Weights of a small transformer language model: 301M tokens.
Each number is 128 + 32 x the weight over the matrix's rms, rounded and kept within 0 to 255. Layers, rows and columns count from 0.

# layer 5 MLP up, 1024x256, rms 0.0659, rows 762-786, columns 128-191
[[168 101  45 155 123  93  80 104 165 122 134 151 120  73  51 110 108  91  82  82 116 177 156 140 162 125  93 137 131 138  77  80 149 124 181 125  88 163 188 150 164 138 124 154 165 184 109 111 154 231 128 146 155 106 122 135 124 125 116 115 102 124 144 113]
 [136 115 174 131 187 151 167 161 150 130 134 210  84 132 130  96 127 103 120 135  74 187 175 124  89 142 127 146  60  77 131 108 150 142 151 113 140  71  97 101 139  96 151 171  95 129 152  92 115 125 111 129 125 154 159 131  94 115 123  79  77 104 166 194]
 [137 161  82 182 148 130  67 140 169  56  98 102 154 138 145 155  96 120 139 125 137 148 153  91 137 140  61 115  57 188 107  90  91  85 192  93 157  93 166  78 134 200  97  52  94 131 145 191 126 130  75 151 210 159 169 125  67 116 120 120 193  98  94 129]
 [140 115  74 132 167  99 134  87 100 125 161 123 160  97 184 174 127 141 167 104 105  70 203 140 111 102 118 143 112 109  98 113  77 114 114  67 133 118 114 129  88  90 133 134 133 159  90   8  95 102 150 129 132 122  83 124 107 126  89 130 127  75 111 144]
 [134 121 109 168  92 122 103  78 161 203 107 143 132 167  78 127 169 116 114 119 113 123 129 162 144 148  82  74 108 162 145  93 167 182 169 171 149  92 181 105 155 131  59 145 127 144 136 140 107 143 108 115  90 103 103 108 151 102 107 161 130 123 113 166]
 [159 142 107 125 134  96 158  99 169 110 152 107 160 133  85 123 159  46 145  81 129 134 160 107  86  99 110 123 122  54 141 187  94 160  96 151 127  96  80  84 113 130  87 138 130 123 152 137 106 181 191 161  69 100  94 116 189  90  95 155 218 116 148 103]
 [117 115 124  90  89 118 142 190 129 146 164  88 155  75 138  72 205  64  86 152 106 167 128 148 146  99 155  96 152 180  64 102 125 124 113 210 145 130 189  83 180 123 122 208 111 152 146 143 143 105 152 155 156 216 152 132  72  99 159  81  86 144 110 126]
 [ 79 170  96 134 120 150 168  78  59 101 155 139 162 115  95 125  65 158 132 139 109 164 168 132  90 161 150 116 124  82  77  88  44 170 137 145 168 110 131 123 137  94 123  66 101 175 120 103 183 173 196 116  77 171 152 150 117 122 144 115 122  69 136 107]
 [150 130 134 106 107 104 123  90 138 153  96 135  56 141 120 100 135 161 136 105 161 113 161 114  61 109 120 124  91 124 103 171 102 104  97 169 159  68 133 111 105 115 169 112  81 131 133  85 146 204 213 133  93 103 179  88 184 124 167 155  91 110 116 134]
 [142 114 118 165 160  77 125 168 123 122 121 144 107 117 147 127  97 133 136 131 169  66 136 141 130 135 121  90  96 167 181 128 178 107 159 177 100 132 157 129 126  92 152 117 125 178 161 144 188 164 119  71 182 144 107 211 170 107 154 127  86 132  88 158]
 [128 109 159 158 130  86 121 135 135 104 130 144 154 113 140 128 116 144 101 163 107  65 135 149 102 133  85 118  81 178 171 100 163 144 118 141 154 126 109 123  96 164 124  94 114 195 111 133 106 127  97  89 168 176 160  87 154 122 178  87 169 125 135 110]
 [102 120 148 167 125 149 126 139 163  97 177 156 115 159  65 125 125 102 123 121 126 133 156  97 109 147 154 145 122  92 118 133 111 138  78 120 176  80 175 158 112 133 119  72 108 160 128 116 126 155 143 121  94  94 101 119 104 114 126  77 138 163 165 171]
 [157 163 153  98 162 151 132 161 106  93  95 153 130 107 134 118 155 150 182  85  79 117 123 132 130  58 141  42 170 173 153 125 179 123 151 161 116 120 138 135  97 130 123 152  92 118 104 126 102 158 141  85 103 153 155 147 146 119 113 146  98 137 136 100]
 [144 118 162 115 211  80 131 106  92 168 167 112 107 142 165 127 135 151 131 127 112 162 243 126 109 142 174 169 105 145 145 110 154  62 109 120 144  65 171 124  54  81 127 148 138 197 160 130  92 146 121 159 120 107 138 155 125  75 105 139 188 149 141 135]
 [159 124 126 138 120 192  94 117 195 117 154 117  87 123  83 106 140 119 103  68 216 122 202 119  89 160 150  38 176  79 123 115 149 108 151 122 113 110 154 145 133 149  61 118 160 162 183  97 113 119 165 117 140 125 131 121 142 118  49 111 120 101 103  79]
 [194 101  33 146 127 140 161 108 141 158 152 135 113  80  87 146 117 146  86 114  72 139  65 110 129 103 140 133 147 116 107 136 112  83 133 131 149  89 152 110 159  92 146 105 143 169 182 117 130 111 119 137 138 136 107 108  53 129 158 141 111 160 118 116]
 [108 119  99  89 129 134 160 112  99 121  94  61 110 102 152 152 182  80 195 147 127 157 151  50  51 137 122 128 145 134 141  70 169 113 104 151 155  97 184  38 109 124  78 101 133 141 159 177  95 204 177  71 158 129 106  91 157  61 156  70 146 119 102 122]
 [ 95 131 134 111 175 162 122  94 183 136 119 134 111  88 166 142 122 157 172 139 125 143  87 149 158 199 124 110 106  81  88  96 144  87 158  97 196  79  95  71 164 114 181 126 137 124 112 152 147 174 165 186  91 119 120 136  94 124 155 150 117 146 108 126]
 [172 140 137 192 175 119 117 140  69  88 197 113 125 163 139 107  91 114 201 145 133 141 155  52  82  62 146 157 120 116 155 128 157 158 147 114 169  84 136  91 129 127 183 151 173 176 173 149 156 133 145 121 130 110 166 125 118 129 124  79 146 182 164 165]
 [ 80 108 153 132 147 154 190 140 166 133 140 158  93  76 143 122 113  88 138 131  92 156 145 133 132 127 114 165 140 157  82 167 108 101 158 145  75 116  74  92 140 126 175  97 151  70  97 112  83 129 100  99 217 167 136 154 151 132 197 188 172 104 143 125]
 [175 139 156 192 141 166 174 167 134 101 164 133 118 159 107 149 102  92 152  91 116 150 179 132 107 144 125 135  76 115 146 120 116 111 147 181 148 117 125 173  99  88 171 122 106 197 129 138  88 149  66 128 136 148 130 139  77 142  93 101  65 118 104 114]
 [122 109 120 162 106 133 130 155 117 103 101 104  97 124 125 111 137 109 155 113 124 185  83 133 125 136 162  84 143 109 151 105  90 144  59  99 164 107 151 113 109 143 112 104 110 127 189 104 132 156 171 120 119 141 126 121  98  97  29 120  59 161 113 176]
 [ 85 149 171 172  97 144 175 100 188 168 138 185 134 141  47 104 163  67 116  79 149 133 161 194  96 162 141  88 109 121 169  90 172 120 166  85 169 144 137 113  91 119 126 137 154 111  91 151  57 124 124 134 137 147 159 137 134  84 106 105 132 104  83 148]
 [120  93  92 220 205 137 104 178 110 153 106 111  98 126 146 146 115  99 176 134 116 126 178  93 118  88 131 116 117 102 168 134 140 116 103 163 105 126 144  98 134 124 111 135 137 184 187 123 128 118 151  99 134 166 152 116  78 144 138 159  71  92 128  70]
 [143 128 172 158 109  64 113  54 152  95 167 132 123 170 138 149  96 152 177  73 162 151 140 103 121 176 162  81  85 176 110  34  72 152 154 112  93 173 147 109 130 179 121 145  76 104 110 118 137 122 160 139 151 121 120 171 145  89 162 123 131 135 104 170]]
# layer 5 MLP down (transposed), 1024x256, rms 0.051, rows 762-785, columns 128-191
[[139 143  93 179 113 187 138  97  71 130 125 122 106  67 157 190  86 145 142 169  93 167 106  81 132 101 156 147  90 139 133 163  78  99 154 133 142 157 116 109 117  85 105  67 117  60 136 105  95  97 116  94 153 123 118 102  92 152 134  52  49  96  80 102]
 [101  97 142  92 148 173  93  92 154 106 139 144 161 114  82  45 118 103 116 110  88 159 152 141 122 156 104 205 123 105 124 134 143 124 150 144 137 103 100 110 106 133 102 168 122 129 177  80 152  92 154 133 130 142 102 151  85 136 128 100 178  77 132 138]
 [152 168 139  39 150 186 155 118 142 109 177 136 156 129 108 180 129 112 135 130  87 192  83 114 156 154  14 139 186 139  80 168 111 177 168  88 136 106 153  83 106 129 159 114 186 123 175 134 109  74 110  90 203   4 130 163 167 125 112 143 162 115 100  98]
 [122 158 165 171  55  71  94 166  91 144 126 140 168  87  62 156 140 124  90  78  98 104 135 122  45 121 141 168 113 234 145 111 146 105  91 142  94 151 144 199 152 118  96 122 129 167 104 157 110 163 126  85 109 102 120 130  76 118 184 140 136 169 147  83]
 [126  73 123 136 154 140 164 126 158  92 190 145 122 117 135  68 149 142 112  67 113 171  92 144 114 162 130 141  69 134 103 101 123 137  74 192 121  92 173 159 120 123 125 177 154 106 117 140 113  86 124 142 110 140  93 104 121 143 161 108 115 162 120 142]
 [164 114 108  82 123  95 212 130 151 133 188 106 104 128 146 125  83 134 115 134 104 206 117 141 138 135 124 170 131 114 153 155 133 118 134  94 148 148 135  89  72 152 146 108 146  93 127 113 124  98 209 168 117 148 138 124 108 146 114 150  94 120 111 129]
 [153 115  91  82 129 147  83  90  46  96  88 180 214  34 101 124 121 129  85 143 100 104 102  84  94  66 100 172 144 167 119 127 118  91 140 152  96  85 116 156 195 103 138 118 127 147 108 101 161 102 112 169 134 104 198 104 186 128 143 125 138 135 170 135]
 [121 141 146 156 113 146 132 108 100 189 123 106 156 134 111 141 157 127 157 129 129 131  86 146 120 143 114 115  46 147 106 143  88 111 170 112 119 101 111 171 111  76 203 133  81 113 111 101 182 145 118  86 138  94 120 176 129  80 123 148 148 179 109 170]
 [174 132  98 121 106 167 122 154  70 137 136  45 136 119  83 139  87 135 181  89 146 161 108 151 111 137 134 123  87 144 161 154 115  96 126 118 117 166  96  78 138 139 136 139 193 107 148 119 110  67 145 106 137 150 118 124 153 129  76 167 127 104 107 108]
 [158 125  37 125  90 123 148 157  80 122 131 145 134  74 158 121 176  69 165  97  82 116  79 131 115 192 119 105 134 127 129 142  92 125 135 128 145 111 101 135 149  80 168 109  75  69  94  63 151 120  23 173  81 122 117 136  65  96 120 164  95 147 126 141]
 [ 88 118 159 105 171 174  66 158 108 126  89 196 172 103 161 192  70 125 104 116 147 182 171 120 208 134 131 191 101 100 116 164 118 127  87 137 124 160 150 138 142 113 159  97 122  57 174 123 112 126  73 173 153 119 119 136 124 108  95 157 159  84 102 130]
 [125 128 140 129 142 112 131  93 120 161  71 146 100 126 154 144 100 101 157 100 142 101 138 134 145 108  45 122 166 143 109 113  98 128 148 121 105 112 112  76 161 114 122 132  68 111 165 126  79  93  86 136 158 162  84 147 204 133  93 236  88 134 194 115]
 [127 101 132  94 113  61  60 146 160 107 190 211 157 142  96 151 109 106  91 121  12 146 171 109 122 177  88 144 248 128 122 111 120 155 131 125 137  75  89 128 125 116 177 131 148  86  72 182 130   5 166 160 145 156 104 125  80 156 178  21  85 106 145 100]
 [117 113 117  51 100  80 135 178 140 165 168  83  80 161 164  71 129 115 130 144 162 151  94 118 162 111 173 101 133  99 201 101 134  99  73 149 154  85 137 115 120 170 109  99 114 128 177 186  76 148 141 121 174 195 179 124 148 156 156 110 128  90 123  53]
 [160 172 118 112  90 114 116  91 120 142  87 115 121  80 139 119 145 175 111 121 129  92 102 114 120 115 153 106 137 131 104  78 124  70 121 164 207 100 110 111 102 202 130 169  59 105 195 120  88 226   4  65 142 100 102 106 138 143 150 142  67 103 143 136]
 [107 156 175 148 142 180 135 134 116 158  96 108 107 153 200 105 190 157 183 157 102 118 160 175  87 121 135  79 141  72 101 134 127 143 107 145  93 189 128 177 123 146 146 162 143 107 128 190 146 117  99 119 158  98 137 136  96 163 119 128 107  95 153 164]
 [152 143 157 149 129  72  80 170  66 138 142 116 147 161  69 158 113 139  89  93 143 127  52 160 117  87 159  34  96  74  67 120 114  97 133 133 162  87 126 106 143 193 125 140 174 126 155  92 160 135 130 118  59 143 119  94 165 150 125 158 123 116  94 125]
 [122 121 137  77 110 157 160 187 122 124  73 139 100 179 171  93 152 127 102 126 113  67 175  43 155 113  50 152 109 107 173 118 119 152  85 118 175 124 110 136 105 119 140 187  91 170  98 153 130  95 181 159 162 143 176 105 140  68 146 112 123 105 108 123]
 [158 150  80 149 114 119 112 155 150 144 138 125 148 186 111 148 214  91 113 124 147 100  98 181 121 219  99 135 148 115 108 148 145 143 122 126  96 130 217 116 111 163 122 155 111 109  96 145 158  61  91 116 156  86 113 100 150 188 138 139  76  60 107 146]
 [114 132 131 129 109 111 169 166  85 125 127 107 154 118 157 144  54 114 118  85 145 117 134 170 128  71  97 135 131 132 135 129 132 140  66  95 181 100 166 181 151 131  94 114 143 149 151  79 134 121 114 120  99  71  87 156 146  71 167 126 138 116 146 129]
 [159 130 164 134 168 144  66 113 156 139  95  66 111 179 139 131 210 127 100 113 115 175 145  83 145 160 101  93 108 180 118 144 127 190 163  87 119 131 133 152 155 124 178 128 143 142  96 129 133 128 121 121 172 153 112 117 157 101 146 102 155 124 119 132]
 [123 117 166 121 183 153 115 105 158 162 164 107 105 128 135 130 101 121 128 102 194 134  91 139 152 151  52 150 140 136 110 137 127 162 145 124 112 152  95 119 150  58 154 124 150 133 132 164 126 106  97 157 179  80 121 130  91 139  95 171 118 106 153 154]
 [145  36  93 125 144  88 132 157  73 134  61 169 197 137  87 174 119 157 148 183 136  69 135  93 152 108 108  97 125 158 104 161 147 131 118 148 109 110 129  88 129 139 128 155 150 122 140 162 129  74 121 169  91 102 117  98 173 129 204 117 167 123 102 140]
 [125  91 173 116  98 140 155 119 119 133 114 145 154  66 119 143 168 124 107  80 142 122 156 190 117  85 115 109 149 134 122 171  67 131 141 119  91 141 132 129 135  90 133 119  95  74 140  85 126 116 135  97 120 144  74 142 141 150 135  85 114  86 126 125]]